Part of a small language model's weights: rotary positions.
Each number is 128 + 24 x the weight over its row's rms, rounded and kept within 0 to 255. Layers, rows and columns count from 0. Numbers have three digits each. The size before them is the row's rms in percent of the matrix's.

# layer 5 MLP up, 1344x256, rms 0.0717, rows 74-90, columns 128-255
096:129101092160111081151137110134109153140177098168138123123126101104167148117163110152143135164129121124138170089136119116123127108127122167120096169105119135125107100080180117117145118198155139162110134147138143112129119158110107123087154130103171143148161093131114080142166132140129125151128088148119170138153132140128140141102138105130083151113129121144107087143131132125112150111110
094:130164143137159127129098128141130121106133155143126143116140095170106112120128139142174084129116176165131137171122119175137116110129156107127139135098132123097129086143120084135085158153089117110105114118128131150109150100122136182139130134127144131119099143116116095127137194150150117146118138159159133137109106133126153130168103153155126109120101114114143166148189077163123075105136
102:142119116089136135131148092093131134073111097126115093149133141104097111107098156123160134175162140136096137100121117141103114123140135100159127104069126102132148122126083145138154157105094069147127109157209150104109111111123161150148154102164151145133092117107096131097126107184107129123108166109127130125083124066140116168136152136138129126114117111131125146147081112130114142133101
092:130179134142106079111110122126112134129095135110161115143091101167148105146119109105137137096158126100167157124115109115144099116078131094133117088156098141181144100125134145164137102132047156156079131125122161107139128131156146110147172108155120147100129130143149152132145135108189101131152120112112128117144163113092122132126121123171147149126156125155132138101117152117129127134144
095:102100072118120124117172134110117108132101120130171167102145100152104128149133148168135120094080138119103144171128161156103118170140170141104133077129155126144070109100119110153126143101163090156091097137150134115111089138135124152157103122136107094133130136166116128072102129140163101143183128172093107139166104096139129133147134115140136100128107129135133114098112171118125134143147
090:131125121121122106141142092100107127152164125116120095120154100167120139098140158132121149153153146103139119165136121128105176157102118136085089130132116090135153080163140135182126105120128146100173161143155119153115065121070156162124133150137104128096127112096148127162153175154102178100150167139172117133115123139173103156132138129140145115126079131122132123156116130142099131134121
098:136143107141129135108149191125149113151148130135129088081118184083142107108114118155143111125109134103094139086090140181114156097127116145099130144172094125131118175105095097114150121129140178102136106112192119097112132127109140129138112099114155151108123121121143121134121137119095128113122132106153075090135133114126117149164171141069149144094128113154068137098119081099149109126135
097:103148110139138173156152147111104116101154159159146121113152172096088096133140151115116126120117082123117092132117115124139143103102131110119140120100077101144153149094104091144130103173123163137135071105133108137103166168148134137116149111130132152094130120106121117114167105121109144148170057154144104178147141145140147141139137153067138138161127165107122097111139116093100108144149
092:119130113102094153082140116103156130132083131138118130143120130144123120152162133140116137097099117137128098141123108129097163184146123093140132157121115125075138119150146131080143137116155104115147135115151143123128109092161089159086142092152108146134165144117133168107124163105178149133142119120143141133106160159132101131102170105125141090180152130107105139143165157091100113137150
098:127117119166116170098122143192172119119135125148094102129116114145103119154166130129137116099118141137171103134097112098139098095172088096115104146126147094121152133145128091145137112152090076129100162123135148083143088129112125135135111133172119147171082092124132073083108095113157122137090134123125122166150127126110151123130142124121086099114113131151096113122183100090108130103144
091:119103148123153079139151134113132087126129105158127158136167146170146116161138134108117183133114164133067147143117163143150108135152100141122139117151118110087128104141133137167153122136127082123112123091136147094126146096109141159123095138108078163091122156165140124139102099081112141108101114166129135088126107136131171080115118125151140106120135121117100179101108134144066181131144
098:147140179141156136138118125119141172147151149186144163149158135102125118159121146106185122129120155152113132102134142129102136154134139097118099140126121087163169141107145092147128145099136151144114181079131148141140140163139170114152091122077152123178106128153130129144140104146108109152162131103145091103101117116147124113098131170096173132140098132173192128139141141106143122149132
104:135128151169138126082072101118091146139094156119132100138179154120148151154132141134140108106152109111121104118164173135141124149124119088108142124161127157122110132112138140116117176106165159131127120132150153137136121123088185108092151136149133113157118132156128118117176156154186140096124142127184156156129144074126124140144118128161131125143167074084129115131148169130131117156146
098:123119152129111119137096145114137108158108127155132089101145103159182108129165113123127115132120132143091168103109142146160132143182124195169114103079122081103130156117180124125170143092148129166144124115126136112101160090105159159104158145180144144150158160120115154098139174142092113144135124102130146166095134156100146136117102137089155153128187132081171117107125109131128111109115
103:125120100127088152120145151137126095092158118069134144121164165087116114128155137138114117147139133106119106129129109106129150132131126117138127131122130104129142141140132132130146135078087102156092138116116130113097167093133090154112147160125126158112116145095187147159095155114114135127190128137086097144102116138133143103109148162126148185120156098058115139115108090096150098157120
094:132108166140141151085156103127136108142114152122115166119120146144163153117111169135087128141130143102133168107123131126113193160116135125114073135117128124135093127106120152108136149146117144163141108125164091102154116074125151097069093111134173128109110125107122128143134122168128167173166110127135093166106178122149134117125091102119150123115111139150140115161122122154105172122125
097:119106139137129067158122154137173166114116108162136082134123118135128159126094095119115157130116100128136130108159136124129137113148123107143123097095150137164110160143159176111146120111111148160127159134149140175108151116128091087159188110141109088107158081075110143149152160118135145141113142147098145158184181135137105122128108172116126165090149110101139148118152150119185150152115
# layer 5 MLP down (transposed), 1344x256, rms 0.0629, rows 74-90, columns 128-255
097:135153107098099103123125107105178145151104116098161119134149119161143143135137119102141148142113127147128153090120148118126113142147152165137075125126163128141143125098085107141130166120158122137149134152127161112139109154135108161121150109168137148137099115129114140083125102164131115158156119079103126082135155158169144103137106102126075108128137131110074123149157114115157102092138
093:156128173115100111129124105128094088160119130108134089136151093107121074096118137068164126114167103122142123130101094147158120131160124160116113138144134096136116132134104123131145119139108118120136106111103120130125145122144140150110125168138107083165143135129109142120109110169140136106138138162139167134077118158105104151126108162144171133123117117146083129146113145125121154111105
099:136130131155122123114130116133124137108096166109127122100112124150163124128096164180131121116123153108100140151100093144135099132153129136177109138155091149093146149117123118119156103125153152145118143106150125142143109114161121090118131158136123136134159101137130119087123108112135143125146157117146131147122144142155103111131143118138135141141116150134078097149162149155108111107146
092:121152102157138165136133159116139137128113164159146151116110176111174112163137138133163113080127121104108129142070112105126096104097108125101152096178153148155106167144131146103093098126098124169127141119105135172145083119136190149152104110161095128124109135093185143167105109158123091071115111110138106143131124143138128087148086109137151162095128142136103120097063130106143135110093
100:112088138125120095154150093050122113171118144095160105123107126116148132178116161112145121148115174153106123157158160156135112109109139137148128084134134125117147145090130143119125135148126100146122127143110121151167131110126126087151130175165126126100111118161104148117118141155143127109102158108109143103092133134128170142122130083147121131169123076125154103121115143134155121139118
092:133159123162130193112096138117093110092105115122141165109120136123127127113114160090123113153104142139135149151148119121155129107077156136081138126125123147129137134128118159157117083089152120113153139127127097140101114122112160155100132119151130092091137114071096100152176120110125144135106169139135134126137124129150118140142068135115161145123130135159114122126117125127106120116151
099:161098127091148095133144104171156138179116181144083142120141146111104111090078134120138109122088114091157091142130155118131162108115081126108110141130132115098150122144095171101139164162130124151131099113143111129140129137169120124149141139133147137120082137132170121148128168135134125168136120094101125104147137118090141083152161144167106073124106149131121119098153124092120146128087
097:151141102109132089092135101105156144115140076164155105091117143149097154151153092168135145112088140109112138124185133122147128081097119130176090112119145126097128164153128122160156131129143139121156127161137135130103112154162138107132144144125099120089157130141123110133112161092122123162143115116123133093092162097105115164151151154117126117135136152118120146107109137136109092129101
092:138128111146175195132070145144128124120115131143134070113110137123077130123142176140122156113118122084125139150127113149082115169113099129161140121145152135150146107104124119179134109122153096121100123148142113147162119142149140166143161109145156148144082152114127119167141179110110105108072135163115112177122108092120071104124134081161110119117183166131165130117140123101121148158114
100:158097141101148104116149130161130114097109079149142093161150138120109121111173116110119111123105129108167125125132128063171111099129089115142125143118151136127080156161128141108154131107136112126117180123097106104127112123205134113121085133157121100137145140164126125149149116152103130151146143139139128139158105112109151121144096123141110099138122093127099102111106117137131138092148
093:120102132145123135144105117125152142116088087127113126124136140095145095175128114153142120134156112099108135117102121114128162135104121102147134128118176137080083168112152128095152105119102144146092125108120143097128106128093091172140096129131109141138131144136129145174124142109132118136136099126176133127152133121069131112124121144112170125125107127096129110061110183126150095096140
097:093128116132152105154124158085061103126111111136133143131099115109131176124175163143082134147120098141144117154105104155086105139142116134139117120088120127127128154106067108169120144157115126126141121166134139131152144147146121117141145125102111146121116114140106101114201087145125120136130092148156098117151131165116126132128119123168183119140118152136097150120124125140133144110118
103:129123171118090157114124134095117106119109190095134094108052142128120093141114137144157116148150149143150138105166088173188105117150155116097190148109081124102124123156104137122123133078128117151113118143166103137101122136108134085136088121140126132138127152112152092105156140140136129151128133163129141154129145077111124118084123117175141166116132099133126136167129128197117124107105
101:100152135070094133136101117145119122138166126083111068091154144101092144180104126152110117109118137114112141094089112121118117100117152138149122122098125129142106101106120085114123105158122094115151135120128104118147161114133147116128112104090152132101104109192111099121169152084149126139119120119106131154166121142088098133130089147137090107114103071133155111168124150131135153129124
105:164102102125117151140133109140181099158180101140138093102110169133158095100156148127152112064152118127094099116122092157147157114136166109095130100148165143139155108092128143135112123096084127104117134113159086136091094136153145128128115158177138142182145192149113120142102113142160118095147115166121136164119133136119090112120127157154150138123120106134106124107151055111092131135116
093:053139097126093135152100160120184122174141146160159105141103120164131131107100131096170078151133142111134121134124138103134127145111134122107138112086137157128131118141114149113123157076098104129148136123154112119128124165136128114110113068147109132152175124137143136152130140137127123126143148182115144135143094093106119133137131144201114100165150098125163152166134170147147129132117
095:118156124127124137156112136122101079121112100133146102133066109147132113142140126118134112108113065127148138149147159126102123114126162104153113125117181132141109118127137120118110151111119156174134128147143105146118130141129110102121122100125153165132178117065165138128129135118125114167096165120136133154161097132143106123113103110126145127122104137130154125131119107104118121115147
# layer 5 MLP gate, 1344x256, rms 0.0776, rows 75-91, columns 128-255
091:155131128175187103122154139125129092154153182098138143118115101098109154109119134107127096114137092104154114148103143128121135154120128130154104104150086134126127077129124134145155131147135176106161143114100155129122144187140148122073164152153135111134095114078104133133137122139103151141124170126100146119092113149070092159108123119154115127121107142139159141115110165094129173130092
100:161105138152139118134120099129146113129152151132131094106177139169120107118134076120133127123147095131110064145088089112107112167125127105141140160160113148137129100114082163151142178123148111111130123154110139158121148128124140122117100138074160106073127129119120130117152145149096113163146114133104109095151073103089112097149134137162134123130138095129081078121145114161137152128107
088:104079104122130123087085110088133126106172133145121120131139073098113133108128125119102154166081134086101140119142140163093148114131152131117142165111140098138111133155099105138118121151127112116125091128118136144088156150131157127132101096151127080141157123157110133110151111133134184142088158126122124132103130106110105159113197107108115116141123101127160185132126111093114134131120
096:129123093140113189086153165076102141107131156157127157120149144139102114150150132140140116147089152111099141135092172150131113167135140131101135092168153111138102154126122134117119111102177116136145121148159138130119092171135151181122125079129144117117138143120099132154062142063148132136177121160078095140140136113189099134138145145164168108106092147116133133131148167130105128133157
086:122141133141134151147119160134100134106078144118113109134132163142138151136151142136119138113122075192101116112080093121106131114123108157132151100183147146139138141130131161117149094151147117108117129072111125148124152122151165089115124092125168130144138106139122106156117145109150111130113125106091130138088167119120127110092163167131129157138155096132176139130123131110179135124118
091:155110141136180128147110161125132132138172103130115101110173144138126094106166118107137157108132126111069140145109110121137101117189091152128088126190112144139139130097167126157134105114136131134079105139129122126152143159130131119117177093108115087119106109171163090136119148151165133105114108112151148098128099098152144148152138160141086121128108148108160108121118134142101187169130
094:138116144149118125161122082103156112123107117114134116111151144105091109145136100132146117146150156153077133103104126151134193161108140103094115124122163108164119099140156112102118086124159108131135141133137169148115108156129145136132135139131170110130134092113132102129069096106130158155200110126169116178119131124157161115169079183117119146112128147099118144201112140110137123134122
085:143117180126108099129147120143112122094136115102135120122111165164133138130098097134168097103112109100140167147134141121163134102135136122109120117125099101129132146176129110105112119110124108137113123136138123125137116087144130112110174161143086092096107097157153138157108159140130162117153100156109104142111069110114140130141105122099183136140144105170171093132108114132166136124107
102:115159111142201113169126109103164159073127122132140135133135118165135107143115165087143122142102122138156133133061125126146095157145097124159129162135125139146141074151146151172143122120120110151083121065140187144133094110157144116110082147112139142075130144134112104118116110118161117144130109124120119136101109132140130117161149124123083108139134130153100092129155076132124161127117
086:111157119123140082162139107118112113148128113114128142122089191155129159134091135148100129133125090125101118117128154133152145110163147130112126105114138107138106092153137088115108149153164077109118171124134123150102100157144127095099132157142101112133132080117123149108105128113137122098111117133095157087133114154074174163149057118116148112137146159175100089131119150135118095171130
102:112087114092134166114137150163163160115123157125103138125112110103097143115141153148117179134089128087138128140125151120106120066127130137100095092114085111132123111158128143123168156086147102080088126124150111095119132102130107070127123115091102112127129094120084128106097136139118108133151121126115126097133088085137097123154143115104149102151131112098144085152168090145121117114123
111:147110157122148155150124103151177139151131103134128116107114101105122117129150142099137105142078128107149093139120149115144141149123155125145093152159131120123097083109129131120144093133149122143115093124146141130135140114088117122092126069169089113136150135157178110151138094133119108091131093090113123120160151123188128147117106123119143163117086150172101120149155127122157106137143
099:125092080118100128111120127092133172135118124115092177170131113150128114080157133177098134111081148103117095100141104111087170121118103094106114142165144124136103149125135149112171130137143100127133161129146133120123074156099137140146114100148100147165136152131144135151096153154159163146132120123145127135114109118187161171103121113133155131136073130156129159112140127163115128153076
103:134086157139108136137162134127101121122108128162109149152150139144094147134127112093090142125137125120080114125115108159119133150109131150136134177115141154109099114178163131119104166155143125123158148082117114148109147126096111066125097106094125122091174145126132152150130147086121151143158134142119118124129147132118127118152136120127128140098121172159111153152102152131139181116123
101:076181122141103138134109127136194123121126127130104153155103146149111108112122133089095108106072139145106144103111130128121120120105111126152145122127117122101124102116173097141116115143133168184140100142131169121127113156180120098116113126172122128155147162139154094139141158138141177121148128094116147129111133113091140121151173135151129113153132116098133115189080141124138109116156
092:105125130060163082151149123079117147112157136110115145170130165158121175143137160118163155111121118126097104154099148113124139149145134137169140155148143124129117106100175152139123095113135126148171147127132068151141161129123126123103145162163086124114122172131155184129100157152136143158136101125134122122088126121112141118160124156132148095147128082078164106135151122166114129102136
098:123139097121138123101122142115159117094110119130133133089127124148110117111112146106163131127155126137150180142146154117136209139111141144079132146163144121128117125137112147128115160109111144103163154100096086120097124112137108152119136149108162133164103136077132102129137141125136139148140136147144121113078173123143118135122119136127139144132154185144108112135086101118134102155082